Weights of a small GPT-style language model, trained from scratch on English Wikipedia: 29.6M parameters, LayerNorm before each block.
Each number is 500 + 25 x the weight over its row's rms, rounded and kept within 0 to 999. Layers, rows and columns count from 0. Numbers have three digits each. The size before them is the row's rms in percent of the matrix's.

# layer 8 MLP down (transposed), 1536x384, rms 0.118, rows 1415-1451, columns 0-191
093:475497496448504507508549500497530461465489509475529555562476557514523465517467522514513500539457528517499518470485534502528495547473508519526482499476514523549476502518553525495477484498497499505490493558526521529501511484489505500468510522500467492622496458470499492490499509492516492478506468520485468532514506504455468497520460478483468495485530519508538428464497514496538515486503467520551498471483480541482529493510466483463503464530498446505532515490478505534508466502492482509499483484497550508482480496501496515506497515480437496524535521474487501490489519474495511499
108:453526478531502480464476486496484540467508486508508481527517502504511537559496512511463498503507517538525479495537473463489535541508465513553497474519525496487499511494467474469481505478524529556449447546496558518526460451479492494488493500463541523503544494492534504468523512464498460511487523485515553489533451525482495459482487486500514544492507461504525500486487522507533494543510503490504505494512504482533456479452491508500511534511481533446525499485482509489492510526497530475507516486482468499553481501482536503474531476477513509505493534564519486495515488491491501478
099:489493526556543541492515475491422518500499471488468502505449543514506491494512491503494486476460518505484515490527514522500514533506506569492514503505497514474494480513457488499499522508499461530506476511513523521519489476479527473539493495474506504518452501484535452508510497477498507483467500510500531497489508512463495477443515467504534499474508516531500541495500509490514489481499471511461519546478492505492518455506486473496538520561516485488529510488505563526520530513511514493492503484481476501533493525521506533534521504460494527479535494510506477523490502504532510505
102:519479493514503521504505492497519494463452480523506483482512537444510462470488479528492469454533488505484470499468486501513498478524525477484491483511519488458549534450515484490469513485550551484519566478481453465513491491526484546512504493473501464435496525486495479493470503486520464482554509528535490527450486493501464498517496540540465507494463530547550462530509489514505507497493496494510510530494532512514496497476493482475517494477478490478509525511464485502482505516482488472510460469468460524450503542515469499499490502507501506501513533460512498499508463509492460528
107:516512457523492471508490494466494506489511529526525504462458464514539501493497505520477487491441490484492455458473494488469486505518493490511464522450536520509477478507525489476538539494553516457488503531468510544481475525521496523481498482482530537485514541487497485516532518517457504470497466536530489525514502486481520503415455535544462501496527514524542531492521489513509478488488518494464472483513506542509518519449497485496491471523482496485502520518549513465513482492489509535532496493526500504532477506466537543483459468458482542498545517512466493504487517479481559476
102:508503501538481497494491481496492498512505481483522528534524492482485539494483488542516530480511516463570474502505489518517510494515460504514470525524490514529455525473496534533494532510462449509460523482508515478491474500504516527535532506502532492499509509475490446478522500514509510486483460470526524539557504495495478494524480504553489532492497494493448486452484489476543480486503464502473529490537463491489487463483503509471506497478495526526503524509519525482508462547510455543486532473485502464540496526499535522490478481455495501480487545491536545534469508484523577512
106:462529489534497493498498514510433516536527466522525508498498552562518506517505535517517505478443467539502445480530535520488508483477542516499540495546467491515518499479500454472500533502506521522490482530485487508478551487440539500517507495514462496525487485521486507489459518498491543477487537451520489448487468455519483503490494479485475439475462485485509503471522489507569532475472494532527481541524540541488495474479500495485501499497486500456520519524479487480497485541504481498504481526490494483504523502485512506507529473490531476516514513487527502501447469502498559529
084:472516471499490530494507527515458481473564527524545493514499497508527499504469460483471494521464549530485484462475495511543468482490470469544524510475478532478457464545497476549481528488498555508488480460514502476506443457550524528525501508494492523538529471552516532487537503525479496520493472497472519517472534514470496499514516498497489499468483542493494501484517490475513485486496468496483511492520529452490500502491471495515505540525482499499492503501502513516511494503478534499509457485522448557514504472494450495499483502519483522500516524475508515489464524495515495515
100:465475521551496476531517469453460459519505521503440451528486533529513506523493499561461493513475508509538498511459493509491530496512505498526520505502503509506522503511488487503462543500484538501496489451513431529459461492508489504469454482507484492488502483510456494509495472516491492515501481544512523476487523515515503562500481484493534509491514506504499519530473537504513492496481475524533520488473484547478498504537488461484539482518537529502477513479537481498509526503516517531510492511524506493482459489528500534513454522453504501468528480447499500495461488487534454502
093:475504498531524492506479500496525477510545528551547501512521504486471493479498553501483514521492509498529532527499555516545526539516499527459543482529469522482505464474561539498459503530534481489476520500467517529490462498491462479510524515511480529512496491499501496537509516504508532465484482513507542474492501517526518488551507496523505482522492534470530518501507477447515509534481577528525499489489471518514512489484491505508505484479479542513495533556543531476514518487477523495511480489470514468480453502474519538465479474530500483465522551494501472492500501516492494517
103:524535471544551503468484481515449517487503508532515491531500488490517509423478514494475573477489505533509447530522463523525506495497486524512470494487492496491524547492517508519547514489507546500490525536538476498514491531512506504494515498467522495493508519526508482489507519520531499452493487487477536526511516477492513465493516496528548489474510477522538477505519468514488512523497531493534472515518504539489507495535505503482555498513502506507492494500514500517489520504546465467537491515492483497516499523491456531511488489451553507481507499461516462522493510486466529491
108:558534473451526432525466453483498458521488494500512504538519487521566495478488501490494517559494505450432537476557506495496506497509521513480494505512461503520503509490528472512482506519481511479502526505513507517480498513538510514497500503477531539518470533489565494520490443510503503497462499512462476519510472521493494471499496521529531487522509469500519466529496477491522490507511512481501479519503532461517508500481503493490500500522507483467451473523509488511460503537494525557531510513484527508523507508529480454507480513517510479469530492543456500466497502542488470499
116:514465508485511493520514524489532503544508459554462530498517547514520528498555478485483480502492492519480533528517492482479511490491519498442526516521505528546505500492491529461493487491515529534545508489503502470462538508494505476499525512484469482526529508520533500473430511471508517478541512508560500524552462502506492442493489532516500521520455505490479470484484490513476473513483513505518517544468471513499534461478471485510500495485513480439472516478511522509487519509475466508486561500498510529463497539474486494506515478483466518525499533485490496525479539468497474527
111:510493508537493503527494457515542548511526466471474518508498481469488550514505487520495492491507512514508553483554514504511539484522503510481522547479481479496506509506482516531521477503510526487511491516492468482488485542516502457514461463468486526469481532491484487496495488541499439532549520479503441497480502548458463478539506497482503541494517497476484500505477540519491519503515502553466501487511464523497502462505531481502496487504492478454560499501489459437532483484513516517481484469452467498495465535469508507471536498483496473501474498511521490518512526553485520470
092:535508514501482531507499477483489532504515528471500521551473520437494513448465508484478490525529471549539504479499479471514480525537453498450531507502454478520514510487535492470530488523517511507488483509498526493522518530501511482499506528459532497483533511511470481499524473486484468480490481545511488573511520528555507484534497491472516496530505469494515549468535468487478477463522528484491495508476530463532503512498522563495492466506499504482492500524525521507512471488503464500492508523519480473475509517501542492486500520523539462515453505506501487511441510512500483486
097:496511525470467493494533503480460565474500503456485512491531494474516510549480461506477487461495503482499539499494489523511511442467516504514485430483472458499488533511516489509467517523499498488501475528496484513506501516437525506499501427540481447510524530509485466450500493452516507524491475466496495496486499450512510502499523472507522508504478483513467490486485491505489514466520498466480492477535521512510471460534497479515499515493479481456460490463494463487548497551495532483477551512488515543473469493500523473493542468521478535510502507475501494507508479473498566493
104:524497494529489532520499496506467457508517515493517517480510514511475510491525493465463521498488501534514482530481530525514482517462470542495488466505520516491449507455504527504491468530430489489486487455545514490496515466503520499480536497526505477502496496474519521520480522519500508453492551481535475493529492461513480543489526511501518516477482506530505454498467483502512481477522513513517545527479497500515502418480510451527459502503447511506497533515529517525518461521497482547443505526533466481469509542526525506467498471525528461468496486480499492453496487533474534485
110:534482501550529508498464504549538457589499486499495521473549525481521439529491506501531531468530487543458529503471482497478517468490519462516451504477511496498515513498517520498488527488516543514492503505500498521544512512509485442500495485506547506508519537449497497478504520513489525465524493505495491507481495524531461487505490496492491547519510464523498463502492491528532460528548466505522487524453485511498540509472472517508481467496484463495523480544511455530523507497508533488470465496545498533488484523465459505505534507509490495525548553469512547495553461480502517519
101:517470527497470478523508471515500468504498486521504525502484515472484495494497510537494505440521485527502509512484514448520535477506476510433542499457475521478495486483514458503508501523465496457492477535495479499514485503490509494517521465485536451473484490517481511482498495469507527544461500547530509494473490453509529478492544480432499475532466529456516548490540471520507472538447507557486500489467520505520510510519549514472498497483484544518522507514529498540481515521530482504507492470483524540502458475462501483524503485487487492508478516526507537501485495497514535486
105:489508498549549482506472475517511497528537481532473514509515499558508514535497479466492505459545465505511473500526520498542504512478505485515523538519514530465464497565473490508473468472483518492501520470462550517493504492485510547487474492515511531524539540483452446509471482482492521498511521503529514487457484475482473488528458470469528505511515530530496538510476488531496534479501520522497471474487469516494455504525532447430504480533484492459499488530547511496506484571477540499496481470500507512498486481500488474506512486500513490483492495539510480520492473565453526496
107:466525461494499497516477458547460519532523495515536492516465518464453453504482508547479496524506483533503495520494479500494517482482458447489509546538529483506481494483515512499519458514468547526487526530484485530498504486531500495520506483506526495507519465518472557535513510470517499502485546491521472442503516520534554455534500483495465503495531441493500547488504512478521508522501528470493528504432494495498510521497475504508501453528556517558551476483508496474526499521501526503478475467483510524548497492511504498500496459492501459511484507447507494499521516514515483542
099:500476449497539520511475498492559512509510499495517510519540486510504507455488474481503474512481496522560498512479520466470535454510535453491570493484542528519483518535488519492493519512533547560542488467479515515460452516517552491521511526481478508515520510512487479502479488528513480488542523518484539506472486490504529489490506518501510486486497520512457532477504569497484517548529472547484513534465501511524529494517514497508523492496502536498495527510513526484503516490483539488529494492523513527514495528522513511534543525504501516526479474480548486480500493528516490479
103:454462514505514532510519494494523503477493532500474479504489497528494516513511502483447513509514527503483510502483467526557528489447468522516493502490504480444517459519513471481445518527468502540483494511545521535506470498499505511501524548496521535606487471517506502454508491486512488513516506483513516517500503491488473475458482556508500498543504483514488525487486501442485508481532490539506527485496478517482534515540508499464464466496499525501514507525553519473497467570479529485487484478490467489445489481497530518518476524469502495513485474482526523501502508530507557441
096:475477507479472551490546506478489477510476482513502495490469498508523506520514518498490488541497468505551492539507513489478512505506508517555505483483507494512463463519502495519520502496499451471556524517520502536499468522464468509501554472544446517505548550465477488500520474514508471473540504474501490490520495504471515451491521475491485507550493516514501513476546498489536503502490474490466474510511508452476487528484482535488457485472484480493517469484519543531442489530466487523481458515485513436477472479543544504518465460480528460486477528504463501514510490509469467481
104:476503479514489461463496513460514493502546480527521478511507535476484531533484514496471475484488503504506546492465443509523514543511498488491527504479453495459516463485486546503541504490465505510511492475499507490487465491494485503520522478553431502474482470485469520523510494493462472511525497493516508470522498517572470439495540477478463466531486474513537492480516539506461518508481538496501467492510504479515471491510553510539524521526464483488478496515516510488510525465498530467496483527519496467475484539497499506527525486511477552491462520493471493533498507511470515484
089:490539521529513502514483503530507451515495479503451477542524515483499501481482555510519512502486495541493463539497489501510501506488479534516546495524484483438521452516549481492530480518497454481502492517513508518488457476490436513529517504432495508520500494514499478523537560490478480455468506492498500517519483487494518492523504513539503484511487495509531527467498487520554471524483515490542478496460498501492507480466492447466497488463472467489506503471519519520478478513460525548468506501523487476475478482468494532524514508493504462491540483524493453510506523522503537502
109:506526506502513489453492489493489515497533498455509524529505524471482507479513485484517467462529488528496467462499455513489533514489538504474531510534511477470477461514490471509477445484538462472505438495480549511502487519497508504498516507504451524491499504459510464507490492486494503464497515511511498531458466476504490434454453520538514523497495516505479482493501521524499467507539550507536497468479503483524544541481518499473528511480498495503496466516525537538479485528509504531495500508505522520501533557516476479510497485443483515520515473487516512463512500515485454504
101:511523487533505510491552523480489536492503516538467534531516512516477521502508523478443493495494498492510480529503488505478491466472487508489502510502450463524488466501453462500475487547500486513477502538479465495474459534473456499493495463480497471470503486564497466491493476503519541515487482494535565554487546492478475497478493496481474487493522514495476482493507482490458502490542479522495497471554507544517490468502521445501539516512480505550511512465538552530520512466465493522524503519490477505484504481502519539497496575465497482455508512494466480519467495525484455520
092:461513482541548531507503477450450443527502532481527534498502481459467508510526518494475478533514501510456486536538489504493527552492513505491463511531499503488499537479547487497488491490499459537489491502479520511510480526461499480487499513466514550460506504476513492511539504542471476506503475453497458488482498464510499450565518524511488477506485498543510517453500510458505503538488463492538540501506468507509509479511485503516512487495498487461481511503560493518493498487474514467448509507502479547544551493475499484540521534487504541507501539521525505519521522473519521497
109:512455512503496469490511500514463477492441545498498518522496516497473530513528523503486477541506546498552495507516499429555524509553517496498475523505518478482502523530465495499550496473495485489514555524506501462498483463543448535481493546494479545413488513547496524455522557527548504522499566492495459525520491468482482485541509481507521477515479479481500486500494518480483525505476522478483487490517513461471489514519537500454511523470464508460541497466544506500488472504539472477556534498538478516529508460502494470455509477459498494464496502494473501530464541476508482470
097:449503533457515533495520523492446501494496501498517511552454476522487496513507486478486493491455491476494509478546530498505522580520510484497514535515516501511464476490465490465504523471477533504475518491471462525511494498532462493506506540491495494468481474519476488518492512528457489510505542531460473503533479540493541466499477490503504535479487478502452467489507494522510553475504490507485492545539521461484538440482489484524501469501494478470481558443500485508511526509532463493522465518491503521474453477503457531515442540520503523464489486469544497505502507493496438499
102:483458456516493522515505519509473516501516515512508512484483465491506539496481503472529456501522514462535512480477470469535517479465447519518538505473523564518518436524515528514495524496491468478474501450496537519503509457512478463524490505522509491519508471527481492522444476493508485447513496479492526484507513519511518490481480494484500495514546476514523468469511522527531480511499474540492514476526501497542494511454551491522489443528461421551471492501493489459471509512541511498424545528498502539521511538485481509468497476510546500476527501496522523484472504442515512470
104:451453470511511455504512470512444536509514480506514472507499479553490467499452517563477492526487471468500495458506461476490520510461498501515489465507520497500507505559523491505507528480491518499480519490458492526505505522491451557493483440487471520528524502473499494453477469494511509486485522502529482509556468519508492516521496498478461499496543477537481511535488474524489518528469504458497499485498515475494505496484506473529493472529487472494471474463471510476490444553521469511471490498500448512507488481548479539420475503551513488478500503458528545518501476504515516500
090:524536498488552488505502477517497443460512507513454522519463478504530499517514438480487488473486522452489484485481549519509501491562546515475464499507493480486473534522537494487509525528506525501540472487530487536455459506533450430502502479482476544505471538524463489521506497493461501498495490543481490490491488493495484478540451498530501471502553553510508478501496518462479469495501451494504464520528478472499478502553526492492478519511498463497533481513497548531454510553475492511490510472504492474445489482481499503486529460556517506495517462500509509529485553508514521506
105:503478500515551479465488533518478487471507492533491492465503546489500517484494534487544522482496501539497536485503474481519517502504478499476489509488479518501549498457527534463468552452506500481498495514451523539515556464529460461503497474514519530554507511482493443499493499460472463474443566491484475532487529526513505500518537519523500528534482481519493544446538528534470504457527506516483503484503505489541530510497507515506515523487470510489480467463487498512545474500481514502463510486494495521476449513510486527492472523467500515450514443468466523459529491532503502486
098:560461528523519490486538526455488494519502480502501524486546504507507505452516494498499485485539480529516459474477504519514537486472507505502505487513465473494491445551504539485508491472507492513499504486461503502517497511499496488434521498498490499469492533512485501502507525502482484446481502473486538477451467483525488486483532551463478498478510491518529480519473471491449525499484485492534464512517509534504511497493556528469498536505501514527484468558501523489492469491555502515517487498516521499457485541489536515469503463495493516469441552502482487469501541501534459488
105:490519491498509498507538492542505506489470511521529490512489508462499510492494503507502527525585484497532489449507549468532530494495510479537520531491509545493473573498521521483503464548504489515460521484487515535541473495503521485502511519527467531467487451508482500503480514491494478467499535523486486458515499510477505491586475513491520466515492481499509560487522456492494477484483505509500435503482500487521541524547497455495472466511486532515489502485481527492463481535509509533476464486510472468491491509477532485462492486516500511528505548498465480505519563528515485529
# layer 8 MLP up, 1536x384, rms 0.124, rows 1416-1451, columns 0-191
106:497481515527523505485461478499508491561504533483505520538546506490471508484530494458497485551538519514467522523584520517511503519502498468567531476549498524503527478516489492486494507528547499512499511494496516523545512510512519482501494475507498484512570476495508502526494475457535470483490488532482533492518497508523508519471477510490507495497531480475504529500516534573514491471508503513505550456517460502497470500493455530528526480569528485506518435474507526528485523493497487475493511481482484559543517464540544527464500506459490492536529462521486495546505518486514477471
099:454466490500502478464456475540501477488512477474509508510495497532465519492468474517485489499530508511476504540485525474504501464486480502548487534483501480508507455487473511503485528512512532461456503485510486486535456486514494479514495528439500484508520437478508529461514460473476505531493544535459520528503442489506443502459517472474505503496503535503460486501516530440527516485494528485495495480489508482516486498485457501529457479497473461514525520493485515482556476468537537462488506468441480493475528470510527489527448521502490461490506487505451527490476503517483505518
104:498508520492547546517473504502499507525510553485497538511490516531506498535480498482505540537490494535501566512516497503511478467479476520565493508513492533506522461503484529509532551504475498503490530488540481538483479473479505510529528488496467468499493486545481480494472492499461495492476528547479506499527511483518486523462501459445480495485504501487523506511533494497463506476530514501501488529496546517507500509483528507470450507481471505482502478500496465520478521484499471441441519503471487532502526472536477477531471466485496484486516499471493543483459473457483487522
102:486528527489471555504540477542537503480478520520493552539491520486499503489501483477521497528485476500519548484534527499526512511475546477476491483467508524544477511534508483512494512521491504526441496509497500471487511500505518490492517449489512474450515518507486480518492468488502553499497486504519469500518539499489438493485485482487494495522497518479475447474488502534481503530519534485523506534487496480529477489539522491517485532541488496498526478551486457494494497541494511496463476457456475473513524517518481500500502490520480460479494464496489497535479477487518484485
101:529524486509442499492537478455494504511509485490483536512494520464502527510488526522488510499502506522467501538523467483480467485475460549540528487531491485521511500491498454478539500503495525511518470524481525529490523482444545544509478447489516504514520509494464515506468494511528447505526497494520511527513508528511536504491497496473489577505443524493500493489519480494567466513523485497521544524460454522529475460496522560503506523497488508529486497495497509472514497483512513489527555501532524483503512488526523509502570426480501507510475514482465480494500511466499482493
106:465513479468487542495523480462490484497509532486506507502520495503525482466513533469496445531489505500497532499498478496507525507479529519491539526471488477449473507460484499547525487515495481524478484512488461524486520499553508488484487519516522519513505535458485493561528557498517467482501522502507479509508532512462510506589525465493468445512518495512498481515467448486508501495496508487534494475536513509505476532478520536509443521495480512492523483462474505514480500475520478494506500469516517435508528503494509483526491494502509487449475483505484471521459534500472484529
100:497546514487480527505518455531474486547488509474471512496488490492526472536528493475505506492508516541489482498498504510497458498501541471485468504528489531509507479538478544496525462438480500499486575472505484533499537506541487494499484531535470522507486508462499540519529512504507533475473487515542491530494501517492481500495515529491514526512525505492555474514494503523518497511538489481531536510480501502506495503469496523528475499490480524523486490520515503495524491479493501529484512526488500469549543485465515547517496495514509516464506501489479504468498542507517487442
101:486484536481490480460509495497479518496461519545510462500487517516480426500472556528499512541501490509539444525500504523508488461505485483491521524499448485512482509488487500527489492471492438549504514496521478475520488486528527492499481486521527486543540473515479535509501482492500510481505495531495510504493516482493515491511525491493581533481537498504522504527514501488469477510483502470489521477488489497519561467545512467474489514499533523463460511491502427540475515505501481475553439500499507459506538495507508514505529497492545516461478473489501527490470483439502447499
097:511488484489493512520498489480543501527494530527485509479549474485528519505511509471477448476489527507512514483481469507512487461449483498467486494538502524476491490480490538530518450513514503466494510532523521499535474478526478510520555501504472476512539483502515455469476578508526535499464532472518520507470489477512508507457529500486500473469547512516510521507492511531524564518517444486508506501515498486509504511464488462549519503536531508502454505471493490497502472462497519501513560487497485496464498528516560473516465493492525493462505512463517473480522500518478495497
103:483495482504467527486511523543527464509504535494515491491477496497506504481525500481501533523422478498494475466508515530528445494488519469492528545513442498524515500539505540505495488509514481537469494558515517506475551449536520484494509536511536492506526537523507493493500491501516513534496454467498465503539534491481511502489472510521506529504497513464484475504502541513506476553477492516476494506478510462516480506499540518496478470499509528489458521556544465562512535466519484488505503523506501470475525498455477463485500504530496519489540461510533480508447481461503518482
099:428521482462501545494493501494494479471524477474508525509514492459536525479480515546489496480478534541478509482517505502458514478498475527468519523496486468492491438532474508494470493492510492491525489482509492506495496521495520475521486506510449517533499503538571519459507490492483542485485516487565505498527521498506486506535515528503544488493504473498542492472518496505528462514474550482516542471514476469517495495511475584496457442524518503495502513491471482497520483493461478467533508483531486515510543473504475493474529504530474488506482498449530523508466471446491498517
105:494523486458520535511488514515486483500510518499473513482499527487479491517533466540502518522441510484550556521513525501457488529526486498491487482507489576500492463515480499493473448480481468519504461473535516507527515547499448497500512561498481492508481494513534506498510476467497488466503464481537438466530503511492471483502533503493447517503521475436483514501451494484519505496521468510528500512483471470499509484526470534510539457492471509488522466477514544529555535484496512506524517512483447468504491487513515475496493491515525490495509472493495476548528486492561480555
103:527518498494515530462522514524493528505501504500503480464502499495494486477527487533545507537508493472479500492468493499517467472482526508547503490516478531492501465473531481508485486455486478518480514516544468494499523457472526478548435473439517481491530516496499480491484531499469504505489527468556525500533541506542505472515500493533516494519468527557492487502523468474527498499504470489455519504483467485558501513481514483507527511503483518553523513478506517538492495525480529466497463485501520485516488492506492480523462441566490521508496510517455481556513484516532504514
095:486513505503479474563470526524542462540534479523483541499506528487469488484457505478513469479508500531536483451544450503543423513508448533512548473507567522463484523466505493505477504465460496465516503490521504500510546464500484550477479497483533499485510516494470498460504477524503487480485468504504490521487454498455512496502481476482481517485507524541490523497520505482522495469472510505542473479519468492551494512525504501518497464501505541484491481483518508468477467480506435494536541533511482443465549522493555492501518477508535481536482464488491483505504534541511546498
096:488473524515472518493490514520551462511525509495480543451477434496534485497514446489514519489531532536479521483526490501513498496471456523524443542486554475544474485512488500510498522493478439509457503496510495485471498535513482539505488501530526502509479503526521531496508477497499493455502535531490488503524481521484500517481511475473502490462530508505528462513487473463486453506519518525531496492445484506523539503516498485521550476484470517522481535476445521538453464495536544504465535444494485514490478508523491533515522494519519460487500458465485483498483503480469491506
107:497498539526467503495515554528541467525468485530456484505503490503511510488499450479460505474484517492515511520473525532515475488491522478500523497490458504555496505476517476518537497464469477460498514530529535489494525500492508461537522530488506492502489519507450529497499499460501536483508500519447512473510522505528540555509525489493499449508495462461485522510528513504525507519503474485454531457529489480555500559526486456443507529542477490530522518547463504491525525530483527489476536524512524489459492517513531493497522513507481520528523511515469497479512537522507455454
105:490482527531534527475491502508496504518509514477493498499544521431507495520463515535486486515457495545509513538501498501504518496496561496481542508510485490506506498460556507468490470460586517459491542513541512531500509505472486492516525539486519467547482509496443496527487486528510510481480449505480558548535458497521475504542520491499458447483538503526477510502531497512449519555513480543524485477489514503457540518533496531542473497477498501496465527468517483530540510479473529485480465482503588460533472508444466498502517526523505496533540494449512490540522493513473487532
102:474456502507479492504535539484527533517490491506536571503522470520461492486497517472482517504507432512483499533504495520491507527505476512494491518512517535504527488535506507553501501497518476452474531496490496516521509488522495477484517503469524502481511499470506490465488513476473505505463532492538508498483529538527510524523505464472464503525521487467488504489473434507533559508488528489520473472520481472531491528507535496497480478496529500519540530490464523502477535502548516484477500541510504485491471499515489533468531513503513545521435511509507492483544513444531503466
107:540492523488501510469529466491504489515532509471516473467515508512470506512502489497476532536496444505455460483545516517502522489528486483506504501484518467551501478529464497497480509490525515513519488438484504505497503485530520496512500494489441514529551499513481480488436491474476513492494472499503478523504514480514467473473490459481525475509544537526513510517484475482502497503506519485479434491441511465480480444511472512523470479520506479522462528529485499510506464484458483520578527512492503487478487516495528496513549496510513473511512499524519513494480501540503477486
100:492494478452555495516493490511503473511498475489541472518472434544517455518532499507515507516460521521541462497496540505497505487468517465504521509514534517495478478474454477511527486494503485404521505516523495561493501519536488485528504483514512457509512498509496552503528531526481509524475492482468484501554526496468506488501492531469527433455498509524503493524492476534551506521515497529510536515489464539479500457542444505475555494503458491526535475473570501543533532488520484508524522501519502520524536515536496501492489491509473494485515453491466499526489513470526514551
099:501532506486473473517495503507489515487507517487484491478475516505494493454466496515478560459473445507487509477474534487491522487509511469464497468496514463565508515496479549500507523499494528452513472509542500495452458480537451457501464513497509485465499471505501464492532475531493555515482520489504495505512502509483492480512482439477538500491502485449520541499482472483539488531487515478519462484481479519486512558528512434536477496497536484541513512500531494521502469454501503489552485499487502491492493450499495510517529450478495458444457496487504486502501496494514453495
100:524543495516515470527497500535511469461494493482519494514519449443446491513512536528540525554499496541448514468521530493494479466456507475489532522503481515502484541511529498500506478542501460515495511482477509483457499481500505509511515518512484460486516492469481494495505476470545461488527483524489507506497494467515520520511460494513489471487522472496497452497475461467494499461506523463522558503458526484496461501486571481470507524495535490474508492515514449482509467514472489474477507495523542474493531470515516528549532504463505478511479485491522535497486449521539513469
098:523517469538505519475529497510472520481468481524528488535490499489507504464536460485450506481500462535469459540502529481482497526511513499445541495472501507482523552450508517591449502508516489495460515473482532498507515533517496499509479480498552515524478448501531474519497506557512540472524499517491533468491468520519523495523526506506490530495464507486482530572546502528520499510487441457502483514479500514496480513497488524566492490520534533436527525480484498491516543458522507472510467508473525514490510482487468527475459492479519487498475504516478485507503522511485478486
109:525477489515515459513467495489504502518529516465510471549475472490457514503452511491525506500512485501463507482484538513495491524535488483486553480492459519495520485533490499523502494518519445489484498489522520535514497563477539508528550529498469536481496489507497493543507487515477472512467472444480505530557474474539504476491504501520466490502486473554543495463467545534481489497486521465512476448460505467467491503524540509506513532505477503491493501531484451466495548483512457546504518505490464521518503492445521476505494501526495560471457456502459526481506495465493508517
095:500471482527516510497500498504501527482496479527480512490487441512481498517514485472496488472542465454485491515523481524502484463488523488502438491521508518514510530476525497505476511478510517508482472499512489469541559530480529439567498482493517498509501476482501470501528473474517504490560495453487523489499513482495545500474545474500488485484450481471455463505534485512515521498536500538486494487493564518514528480501479490530543457518542517507484484516457449493486523531454536506507556514499537505547502515506487499528446533519529470515499530502472556512525486447518521568
099:497484478456488547493552524512513518472497466511507514486517473475483478441521541457524499499496521464517539483517488451530497512566506504513512555475511492467504501516511501490510523483490503477443510481550499458529526510485491573483502502516524442478501490520549493479473480529504481514487471472525516520527502483474493513474513515493512481494536489489494491507523493455513480516494501506498499491511464486486486496475497513539545524526486471549482526517529469496497502450479516499535510498516496514500553499458521441487504520493493512491545508529440510501479519533485489487
096:504496502469470516476462506518507475480498526516477468495468486466495506530533509470469508553508492534527528530464509492508471441489439527484496507498440500508504494535497482498557469517493506519522504542484477532493527479534495468508470534451528473490520466528494508485512526487528487507455501509515482485474479583486460550492508484485485496484497510530521557508455505521513523523473466525486519522511517500453447521516496516505512507501474496485530513495485509429520443499493539483534533479481487495496456490501495485527492501467504508464495511473532532503539529519494496503
103:504523536499467528514507457475485512491460497502474477522472500472535487466524480512516528494482464503523504487472488478502509498477550514468500508520465490491498481555510475515537525517511497512472547478508484505482499503514498486524548466463485493497505501460489495523534524514495474510461506506487558480513515527500517487515533504479455490502482499517471477502505550537482524521512519525514489518488483499526478473499504493484479514536497467514476494479523445472545441529511469509491535461451491504467499529540474477499500533472510521478494450474561494516480474515465491517
114:481444497488523423558504535486502509542458520451508512470515473506468529509548513462494491514499503527482497492488503499498522514533502482526521517521527492483468515524482489500471452486476492495531496506555531437520475466537478523508493544510507498512442516500463514478508487516508525503525534504502505499482514494503482544549485465481505480485478541449514483517524521505456496522493508499553525481484461531523502497498515523488510520520458494486516491470528467519452516490536476471544482530522459512547511481518499444489508490511534505485509483465520470507459517489473497529
098:471511562476527496524522465507431521458526492532515496574452471519487497500522526485462478486467475451472479481490498546521525519471527540492500500492524518498484489492507462491518506457516526497523507538490496485470496502466479511509493518510490523503497459482478511478525516482549515496506505515497494527501509508501465478476534529499507521511497524450495550482507495513526501518462493548490474510516530450542527495502480433512488509489544515508523518552492494460467538499439493468498486470499476491453500488526535494526520511483490462552495534497500496509533487515506509505
097:508511524481482473501472543511539506459517581506475539513492516458502486528476509456524468513529537527504427497527520445470530467460500500497522513451482471517477513486543510520506540530525522521498449446513502504518464481496511497544510524499465524534487465445517546511508492541521493609526490519504490478522521495563533517482463491497471502459511517476491515497515477520479498521480471497528483523493551545518477470478492495501482532479498520502523503523502528490510509482439518514527512435507513498481506533497515500484489518503496473502538508519496515463485498499489505496
103:474489532533499518469507517491493425505474505508481489503462544494496478497462522467515465531503519484508464512517509502486519461511503457526528485551472451506520487486494497503533497517532515487487534542521513471481479547488464504486554455523492500483488537500531501483451463483517510497510473522490468503468495535487513526532522478500502494474554486541479499503508498510495472499502514453475498462516491537460497567480502475528489493461488472522486479513502535451496490520529473500572490491515468517533536494452462492504476508515509474462489469463493492461495501533483481540
102:498502520513517506520458476540495472523499490489516480481507551503519547499551528517507499496460524558492499477483507429503471474459487496505512505470498513498497509477525466524471510483531560454486478483517502493505488527481548533495523506515519495518500436562470530495515513500534499494464522540511506513469501566523520492479521465461487472511527459473494496479539502476522494486480490480499516484515467506536511498517499502476501515501472535508494519489474465491507486538484494533513504481483482505481507530495514485543493484505477557494513484528512520550515454500467492487
109:487459476497538451499489517529496497528469493500500467462480491476484537487525522495511491506469476505482507489478517546471463486491498477552514503520512528501490495516477521506491513501449480497520462514559536514507512513515567488501506527530537511498494470502526531489443482480489522490500530492533459486490448486506450536476464466491535485473517467485470481502530472486465519514487467484537500502475508543495530538453513530454504524490446488513472506512483534544500527477471503476462518490465507500493471522481542502502493512502539510512485437494471528541473567484504523503
102:517528482507502494474473500518486509493506498495517479520511512487523488461457536481525523508476530499496497487504492460523492478490522495462514493514530492469521495528522508565520524505497477502539489500502520537514458466513518532506515501518490567497534493504492504518508502492500458485517496517512477484503513468506490506479519508466424505409447457541472525493528556541490504460502497485515517475516532526531489502494467477474556495478438483453501488541500515525534501505463482523489475470529494549510527497509493493453487509486538488543469497470498520474499474475484495473
101:527526525503469484499523494548518509507460522459521527491490490530487509471561500500526556491516515539485509493510531514496488517519498457473452497510508513557559488517517494505505502506504526489504480488510504479494493494480543494474471477494515486451524492474506485541472525486499480546496538476557523502535516545518495496486523509517483469482531539488504497525531496484535511509498546519464493513477496484528489494473545474505466516496515452492523481481511476498571509465534466499537498545476523544469505546499471510488505496484445503486547502525474455506483454463490515496